Part of a small language model's weights: capped logits.
Each number is 200 + 40 x the weight over its row's rms, rounded and kept within 0 to 999. Layers, rows and columns count from 0. The size before them is the row's rms in percent of the matrix's.

# up: layer 8 MLP up, 3584x448, rms 0.085, rows 2805-2815, columns 64-127
# down: layer 8 MLP down (transposed), 3584x448, rms 0.0441, rows 2805-2814, columns 64-127
up2805,093,211,220,115,172,196,227,186,232,225,227,216,164,285,280,185,187,239,250,194,221,167,233,266,188,215,249,202,169,224,208,187,239,157,251,158,148,240,202,222,279,164,138,157,208,312,184,173,159,256,232,230,245,259,203,208,214,188,260,200,242,227,270,226,225
down2805,088,163,256,127,185,143,255,189,172,184,194,138,156,209,169,192,265,156,122,279,199,255,185,219,206,194,229,184,236,196,196,181,191,278,208,200,184,145,164,226,181,225,220,224,187,174,205,242,196,218,220,183,181,105,196,242,224,151,209,220,205,216,190,231,263
up2806,052,194,182,175,101,263,138,240,201,194,215,249,86,209,237,203,163,229,149,138,148,201,218,173,195,242,213,287,195,195,219,233,252,174,149,207,178,208,130,240,165,231,230,206,224,286,183,216,173,220,197,296,228,183,128,227,185,148,189,204,284,151,210,196,270
down2806,050,141,159,250,142,217,159,194,145,233,207,188,172,157,241,238,274,189,183,196,194,316,159,192,199,250,182,253,218,141,181,112,153,229,219,136,207,145,179,214,230,156,203,200,186,254,145,173,225,295,245,166,153,146,206,188,220,186,165,205,97,176,200,165,207
up2807,109,248,256,183,157,232,196,169,158,154,199,142,209,274,196,159,257,230,188,244,175,181,207,249,146,195,208,244,146,189,186,221,209,135,139,207,173,201,225,218,278,255,220,258,200,278,236,233,263,227,231,278,169,173,174,200,253,238,128,258,132,127,279,195,198
down2807,121,173,256,134,163,190,163,240,231,261,251,114,231,313,153,221,189,169,221,174,179,231,265,231,174,179,233,173,157,181,188,174,168,139,212,213,192,195,218,156,249,245,210,224,211,145,245,232,157,202,181,272,189,220,178,112,155,182,232,118,97,186,161,251,236
up2808,107,161,218,263,137,188,190,196,189,220,228,176,155,220,158,231,192,126,305,224,233,152,235,199,185,174,216,219,179,228,190,179,202,246,132,191,195,167,234,277,219,207,198,194,148,176,197,208,216,282,189,188,167,148,184,235,168,165,234,181,211,137,197,203,236
down2808,103,187,233,171,163,189,185,240,185,241,230,253,204,165,198,234,203,186,235,213,200,231,186,260,227,191,202,150,189,289,233,156,181,244,200,156,182,219,180,196,229,177,205,183,211,186,195,201,207,248,178,200,280,302,267,253,218,140,252,212,233,94,194,237,216
up2809,091,202,213,214,163,226,206,268,203,185,164,170,215,185,260,189,142,233,252,248,154,230,159,222,195,238,232,177,229,219,167,120,153,209,195,176,237,174,283,110,220,235,163,251,212,173,204,172,176,138,181,189,260,288,224,184,156,115,272,229,191,162,171,212,218
down2809,096,184,158,220,244,234,213,149,272,201,209,146,178,172,190,242,156,269,212,139,189,190,234,214,163,174,242,189,223,205,144,183,163,114,231,256,221,163,207,169,212,188,218,196,304,240,166,222,188,183,234,166,230,259,202,236,219,233,224,228,248,223,170,213,213
up2810,094,179,190,224,171,130,147,212,234,144,185,207,195,190,199,192,262,198,212,199,179,177,185,178,191,197,137,199,259,281,194,262,179,171,189,288,228,255,240,162,208,168,222,144,148,334,217,266,163,159,196,179,177,235,171,182,144,156,245,286,262,223,177,194,197
down2810,101,232,179,246,170,189,244,224,211,217,184,220,214,193,144,184,168,219,246,146,220,201,194,261,181,201,163,209,136,167,267,159,228,183,179,215,117,214,162,197,236,179,171,198,194,208,189,227,192,238,195,252,145,202,103,169,239,222,186,82,243,238,236,174,153
up2811,038,200,210,258,259,250,238,261,194,161,201,233,287,140,229,193,224,221,134,214,253,96,223,207,175,231,142,205,253,208,205,206,158,176,235,187,206,217,136,190,206,243,169,237,235,159,157,270,210,163,271,201,160,175,182,208,191,200,252,203,232,202,225,212,213
down2811,034,154,276,157,284,240,176,179,192,196,220,142,164,175,241,137,204,137,192,187,216,168,193,147,220,228,200,194,226,223,242,189,163,264,250,155,235,220,233,192,140,168,190,181,256,140,180,233,204,228,167,195,93,162,155,214,221,222,130,242,249,208,119,163,261
up2812,145,244,264,196,194,213,185,215,242,200,217,123,265,190,232,231,219,255,193,163,224,239,177,239,219,182,232,244,172,247,197,220,133,193,170,209,222,172,187,225,143,184,233,176,243,204,186,278,209,89,258,182,117,253,245,134,92,253,156,187,202,214,262,169,128
down2812,143,189,197,205,206,178,186,169,221,150,253,182,200,159,198,229,212,202,240,168,175,252,208,213,200,169,233,251,246,153,247,232,212,201,188,200,169,299,179,243,185,229,146,157,238,171,261,220,165,196,130,211,188,186,186,198,211,188,213,174,189,225,211,151,229
up2813,088,160,152,270,162,187,239,231,154,218,246,104,265,244,198,163,188,186,194,159,249,147,161,216,141,235,204,208,211,144,226,231,288,121,194,144,182,188,225,164,288,173,210,226,202,254,120,184,247,210,221,196,173,221,225,183,205,152,281,169,149,244,202,148,223
down2813,083,190,228,210,223,215,222,195,144,172,245,182,189,218,206,82,161,215,205,226,193,186,230,200,182,183,205,190,219,214,168,234,236,209,238,188,184,150,165,200,237,178,213,265,234,224,168,219,199,197,268,257,174,169,162,192,264,183,177,162,189,198,223,188,189
up2814,100,208,180,190,150,313,112,233,201,193,174,265,205,235,156,106,285,199,232,201,166,206,212,143,247,176,136,144,157,114,255,219,187,266,191,201,185,160,180,245,197,123,201,182,200,226,153,234,146,227,173,187,196,156,233,220,194,144,226,225,209,205,247,231,164
down2814,094,212,183,251,157,165,80,208,232,166,208,246,208,208,197,153,193,168,207,221,226,245,197,171,202,227,225,183,190,219,117,245,177,221,248,184,191,209,128,192,196,143,170,222,220,142,208,206,173,246,173,199,214,201,212,217,131,225,225,254,204,248,262,188,194
up2815,083,208,188,203,149,207,138,177,157,187,253,208,305,179,179,151,177,199,176,172,182,236,180,195,180,205,183,266,111,237,224,151,215,183,222,149,268,227,184,237,230,233,136,251,232,183,172,213,202,152,227,131,179,174,208,149,236,224,171,279,198,254,300,181,233